From a checkpoint of a small transformer trained on Wikipedia.
Training: a variant of Muon for these matrices, 793M tokens.
Each number is 500 + 50 x the weight over the matrix's rms, rounded and kept within 0 to 999. Layers, rows and columns count from 0. Numbers have three digits each.

# layer 5 MLP down (transposed), 1024x448, rms 0.165, rows 734-753, columns 0-111
560514517567395548527492440532525416525482404524469415479519527433503498477577443522516502503478414492515381512478498497527488491482521448587481567417499525566422480461442555571455514563548499530551387508491404508547547572479434540498528535452587446464575497555482491551475582551482529544512514541443548475404399497442561517475432532575
430538414476525515478477459458520417556572593453527460552527500505467562539445436440412499553511521479493519410568421531417563499501518414470449619546522401495587598549488452572485505526515486542383497506459495499533506551566518520499413547616522425547470528445444462555571465501470447469419466526503557606471514431486461394489540471548
451543518387570542538392475412529450479423521497532556460526502525490478499550585460484555472575530475597534457389446495465444596553527576522462462526503524527555524576667563543465565369505535452478542531386430604500503513486468584476535467470502510532499539557517452469568474504557398481501529562522456530452593468475444566480577455526
448525494419518516511437494496513578443484479538460518525539484512517459423521460404558548503486453467484531393470463462461507456409533562506461470538508488437512547492488523511533512467522425535564419508534503466515453520485504541429583555515475492398561556478517481482485506480495482479422442523473413498596552490505466608441477510521
539450536477464476579455426460491520431496549467509580488503464517436486439542405503405502582535496532436461473473555430482428401450451460486494471540558459535453485500594536596567445385563421527499509451518415475415590440467458464427463498483445623489485498509525485526509553510536570446418402550469511472573435581436461544516511505451
503507441508549512526453552580499553485487475432504537485472423568537477544453519444500430480535537446584410454558476448527397524400607473540464512545606514522497436447516488534517545466660518461479492579502556527499526453492491471464479451471479493411522469463561440452600508472496467580479479444456564493368560526434441510518502531434
613512416573415483550464597522473462536507597457496533559477610420522584474498460482538544453571535510498500530449492448513471557603504554511605481610452503453539499437546501519523464522445380503391461557465499490539494514412493527566559484505552535498448473451550519539394576518423568479508466438522461517512558556467462620518493502575
536533516583527506588493530488483594497505518450422481507484516476465477432556517532441551486457467558641509431543535538485569503534564577573510542529477523455433430488462507450451546494451559459596472502410492489509545522468476461438581460555599530492535541507495560512468590495520478513611450582417341540503478491448480527450484512457
580447491546559499489416434488406440552450534552501531453511458515413536462480568390524460505434461451434483512526482476500437458539533438534509443464536513517604450520452486497464551446543531546476478455481481495481491416439570461524535433507596534562446468382455446530402503457557423471569556433600473364500444452488541498461478554491
472564460484439411549536498409466462536566567464613556543492434487469573473543524492490539491471512524449493417446460391474577476501581398448407457465528526547493556514519482413493455497509524519460507385539584502481629509537477507554486461559506535608489502507504473582446492534498524517549446505564571497566507491488474406475549549429
459491471601362463550454438545482477412548465547544538503460474530466438470436544421427523562425440548474497597445500529455474511479548537544384430544537539494505484498456467533483402491539520457516483537545480472489339499469522483515484398493464476556431408476560446525565501509489499482486525522510473522477516586524582557516487531500
461556466571574523526520453434428546444508462490397483429457578492500442530551495510525533533517467531589592501497523503448590560509465508578418469488527523485528517471522465494418562498525429486533473502516440428495543518481448493504495546511516486564511498489563516420465451451576489485419403463525495579469525498463439493574528427545
428515545484472449456499540488508495462471525610514477588478459392553477512497471508577580621471482499573620441472530501483506516474424472456458441525594500479553518514594494524417509498459496501586491335427520550431509454479421497446512545540565472466498507467575559474536501485441482442471446505539591538550457492540534508526575453508
577480524471564521435589552477539518437497472491560489566515536531653512510446498475520512425525538490509478531479435527530530516498451403488504491439527474431509457513558508467544499563526475381535501481504522451516547469473508437436591444601510578546438493447583463458539513567481510551478499539539577471534539442500527471499505517523
504495398497494499517503427507441544539523566495509550490425554596588493542471439551552512465477458468481506575451477533593522453548586473553486473499457492537586522564512556412642512488508521464428490496567576532504479529483446402419560427557585526488436465518457495520492499431424494504491497449443515492500553474512459421478501518496
554512500499557493446511523541376483528426424588528478542533573529442487437495572555518596498447567539513533562528483571527463530394453506470443541527583579470458615505505524581561503451540537503606492468492550454469512621421587512483472563553469477568408622500473490512458599530472522575502516412505497532468445460506544566518505455533
520477549394531381529536495545442571540589427486514395458429507476473524438419502550440463485448498551522513491548530450449503512472596448428586502458539508481536439497480491453468385580453518507490523545453539456531555527462516498501476535517516431488453556523485443520502521418457558511568513497450477564552507518540451543483520494556
540638483499516480510497565534566519503518503411430436532525478528554525476491492414553530575386532502488413472433598494425488579439480525568451559451520515419463536549668529496533514518469480531507520499513539486474486543486505586504482520539394487532387476528422536512495556538411505579521490499443468477489457458413542471519560507499
494525461484527508470447519520597609615536470510520518431490459505498512466468454517481521462535506500576469463557577463491547399564478577470436546468500480378545461546576462477558540420427538575439474498560540509507499534550553519435470497466594503444537551454474537523426488528474481472535470529610503466570465527478492483434429481479
529592444483542482496508490644496440544551579497514498538465553557454529563460438469460512470483440458434538415514511380603519485558585521560439432446544500553642434469470512541484515381487511497519520484488442483421591483442483436448549527442517440471480533558542480538518482467514496529529577429477474403544488463502575457583504503514
# layer 5 MLP gate, 1024x448, rms 0.135, rows 735-753, columns 0-111
549507533532567558525499479500454498468466561490506504441594412526505570563440519494482543472527541514551522406431440497507534538492460495520500601513487466535460465448423652497517450555420473508449539495451475512557461538506510459471410534483525501438492503487476495525614468529587464508484472503484500513457550493450502472488522525485
405434582476568561515494427452506576504550459474482539437583562554553483441480581472446544416518473540452403427407591534514468512500409540516512514468434524512544463497543555523406497565519484442484472520487505612482478508482566436475537503554366493550602477499500478516544491477436458430457402585585577437473537477522487563438593483465
567500441489502555435543494483476466419482552469541551508587560499457493417554528515357442458505620507507518542501470473573458509503529485522540412491492461427450521578580475504573494539495469499424497534504452541422463468605617466530521432485396449520514566457517501467473496516417468501541477534532567468406557589401447455566619566599
534453489465467486506506430534436489506503470529599452467482514463563516502627471413467478426533492503495461497466437451610468549489639538448506492549488513446545522489549583509510471465511481393466489459524437490482492466597507475539490504444406426593508548515516513502460426484535520516579431505515464502526519504540475480572513565509
471655472551526512413489505513497547312563513487524517502473578429494480525528495505426422603513407460485507485461487449557447518514503473443489498426516546437472485449584515491498483441545555495382466641387463551560508368501486539490417489472530550495538517392488481484559496439478565487462545554488516601476526481485649516461434490504
542428551538468562525573542464552522439460475442545414631477470463487467469403448473534566482471602460463575541543491565489519520456422498444436541528540536552544582572580440475520429473480534513513469540533440548512496449502530540508452444500578437470499557454474567414548495457501423502517470563463462449515481503481553384524451508510
441471487581558545447444456500515543515589481506495485505492592552450432532502428508531569579562514531557578515499459458484512495439518545465497514533455539530468423509565537518507476448509495472480476558506449525545530501491524483517451549568470423527454458506441491544520411462526533467417421449376492563515562462468516472459433607562
476398464489453462496445475512458474502503475467475498608459522523534431519465488510476497483549424514534422488574447568499528494370519416526513481522556494537517620456537486480537410425537498494475506566485449485493510496622473474559437452572477353512559482404432582527497551466527483446353508443522469570546494488509473582527466570400
521509495438501465520542521531482557582487438584545583499534439509606496478510504596494442523445491462492557460506461487631440493478540569438562473475548521495549447479493548475528464499570561536447491491585512495526458571524556532449445419487496486485495586502507398506497476498496526487541427478503506494453557528506471507494507473529
537478536521475509571459524498521449385402491490462428419568550531482509420538459495486509549574401478512534461578474473462480542508483519467529386445491468482473454473516515486530495549513482503555416578592576556483492476444468465495468515512445496516531627465491474513598580556593569493497476571507589494533463506514492486449504509454
463520564506521525590421447471419481499492532434566443444452579482494552496488435463532462490440491522574537532554348437452488454580463457422489565531509479548535572548468506607557486494510532516494504538542587396524592383448503493539492530522479437454477472516453482536504515455445536563517446543497485526515515531448471608417465524464
531476514567552498489576502480510511568391518517442570522438467595459478562609509628450549534567495469522465419588473488528512510475536494487463478354450489432607469540529524547482496489513519544542491577477444520510462517466473473483482532445465514429477496504554452517457541447614465482478493453455513498526543455487548467471511490498
544488458455444441606584519516500497536448496462584551486541492503524432495596483550531409480448512479529452439494546520416505581491505554461504519602597424450508419494402413481457473404443446524467570442509550530508463521529532400478502538393526551467492538531496552544559516399452474583484515442483490481448528501473557524465541408502
525515592494329465530532468514446517508497552486541489427454480493400453550586483486431469468573533497510468506506460474572401519479488565447525555540524494511563540519523524585457569574449496473474509542497559498449432508496501538512425430444547585566507450566552567413491545487491456508511471566535550494522405527409519434656514584477
520470406523526394481524444523504561470483482474487448504588507540478398460478551494484572446469512595448487414466461491452462480561500526464402510472470492507461534515506516507523543554553479499479471529536439539477481523426443574452366440561547557486518465524484501477546493500475493407543508451412527543626474487463479551517602514432
589447467610520501410462512530436590442472445513427518517475449478494539502461497553417558423469539521458459434439567593518542529544527561590491503536508422517546435507526469557487472612631521542573459504498545542434475523502537541587438545528510473556481431534524473459510396557478583512584427577542554481464527441479449481464553368584
559586451501383477442480537495571415556526559509497430499447592595544464509416498608475500406549514511470495574453435512489526500554429509420511521475546499431515569533549533503534565497460543504543487579514441509511500530622438510534502609463485395438500542490507535440456527494537522501471614504508524534506513432473534588479479478532
514600612506494522570477544516542485511530502568555420474395523482462539538483473432609401688520497574578502419530564453424519483417481574522531511535489454440554451444479480483486573503497557536507490509518565483539540621472422481567530394496508508494472500441387557470517468537500567462522405575431557601496465498587455449480445517471
550496544502430501586453391530507536448481526521443563466492465504582519544436409498570476480459557500419549489437455494478466466392500509534513468558487492390453431630568479461470601489573607535502480432469546444518478592451598498422431548493486489527516462565479407498573541477534442542551469483530546474524516449389493489533543510562
# layer 5 MLP up, 1024x448, rms 0.141, rows 735-753, columns 0-111
385471477597432475487469424434488516461498500571444486525525472565431522419546550522451477499448465409464451444483504539596437487483507508477484569583514466583501560501517430590556350405466476528490612573451541571562512499512512495523450557482476527525456451523508542442467547506395531518521463487394449498545551508476554526505475414521
502536443478556539513359449491539510550484413442538509429634525497528387439540544492449510469525502463421539489393480454527528494545443515529471539540476437507500530507400538525609535501492445484555505538481527605507471546530567488536503428452354441556518505503500500496469480558463480479578523458425469586397457530523545604555617560519
469509431385524444480422500576553484440529452451503528483504534425480501461571512465456504436495615514484577525611572433601523524481533555535553475460447470442489498462580516584549454480531487471549615496499506522543500441564497312461584463509453481414482554502463475488466520469458508406607416473604484456484458528542496513548533585515
462439438574495481517565467517445549457437545516461499440403474501612473475553508537425399482424458532482497493476496522549568465506482510499573458462509486438483463445460546548521468527487544560445465551446461467447548520539435489494541546517490567529544384416552470551432474550459506409465499483518577488558470525447501471490559440595
505579390546523513587490560479491499322483457461508564393522397506492502559524413511476461452505481450509508543574526506484354461532470496540476553507647514530489558499525514463501551526619512568472413643485510536520522436518504459573509487460567538423474552429586439559485484462397543516490516504454566606511503456499593548468467457449
568486440487463525509432454458426493530592508543549572550390394431561485420512550495500529553535480483529484522511455543459518551608511497517534497451517572507495509460573576544517469517400484568506443522468503538554505500549505578518540504543517470509534470433532654504518560530481558597573486532497460552497613487484472557516577537413
533486509456495530410586543432572531475447382511493520483560460460475429370502618522520504465562511546578543438503582471519545488427465523501494482499514414594452547519439483488493547612602507554549493475567534461508496507477551496475591502507509571518523506566493441473590559451548543361529452406555498521521484409491504541491578544470
524469522480592520532508461521418510455451500545515569486495515546446430445501433530454458510461498551463587565506570519430422464470558514532526523480587475570474452541484496577528482439439512384466488464424607602427436443473527545558507451481506519575411500517470441520510512448488470541513446538501450467526526444456473579365464481487
429486529443550465446546562518493467398511466537485500422582492510458562464423538488443522460503468496556495535561488377486483435490472487540495568504545500569596455496464534540544557543495484502476417503442581526455423478454595475505578492501446515507528379477488504562484464529429445526595506581413481457504435509524511471427551485469
419516494514578518478597530560520529440534506583522511603499515497550533455471513460446487504425437517507497564468553538485497544463562597538555390444560505505437516460554479454455528552469417403530557607711601493538474483467591519473453354474553500587518412469597512441440423467534527472479473504545448456536481472526572445530411581535
460531407555490379427380482493473463494491449508405430525560478512514482542455544532528526489532499440528516503422400473550491508618444497599477535481432447437557508449496426574433503505484579428546553541554541470495427470495440490485535426464517478575513464339454456441563433441490411523403499613426565428454488512477419503533543601599
544590560438443567492443538476467542541430489380560373520588509450560581408540449483514473562515492530534466405408501475486553494511535521449511391529612528496391484343585444515419472440409567551521511484495548468495606361487495473417499520481526592406595395605508545479536531591543470536483437534479539493483570474405524455470466523446
366533488486529567410469446514498430437600491514504395522607530548518542514531477525594499444529456499472498504478493562526519432532540540503518497486552430488449529581493558420478547518543402465436471515535585538463567499461525507443382512521483472506525543485508455519490428473509516453542443491580434533610513530528414518518529499504
527487509420505504446561481419547570450521467554555517504480482465489485487476494551510575458392555421551433534474454461460561456487486564472437465483478458520416462451575519517421472563600619623484497531559529480520514585496538488513502462501446420510465570527458446617535489497526454458456505523377406465450622549526506495531595444489
565525552496556418460473417409482490472435445502445589486585479450591463537496519448489524507503443451530477477494539404538511435486448525481482531522504478544498560537596447490445461498483521564403519455559472448554557589484565480489514552481473554597485537558431590596524514523512499477470434542428461457487451485571454532475501488513
448487573532544457615433578529524472530572546452463448465538485402477484382551522427524517479443430426510604470486505497501547411473531468474615463415536515451406497424579555579538557518475572538393488463463460496504537524482478546543527486446499467358507459402478445482475493548523601508494584545505477531499513555422571508505512475532
403466542460417469486468526469487513484443502496544532419544491582450453559460595552513465453553447478441406487414464453503493517569478483535558503489526457454519449465542604500531515445518473470470640499487517589514450499446402431462433473455465440492555518496499479596540473440456497502484494511517535469446493523467533471508511453582
507483552515486493483503599528477501508548565538524488471529424509549538513496449437464534468545474447494521447507605560423418505534485490524520451487512506381509514547457491392422536547455518534476482470485454550497550443449533430524504634442509447505515506456444548458486343462476524519487434490373519514475448450547513462530562520531
483493547504484469530502495492589543622477496398518458546518539510423442472570501471446566614501539475489497479505599465553565471567426482558404435485561531504464478501563556507540405393462486475513499552521503523517518503491510513545594486440565457429477542406529604484514519573469527578467541425502445442436566555542545458457398450445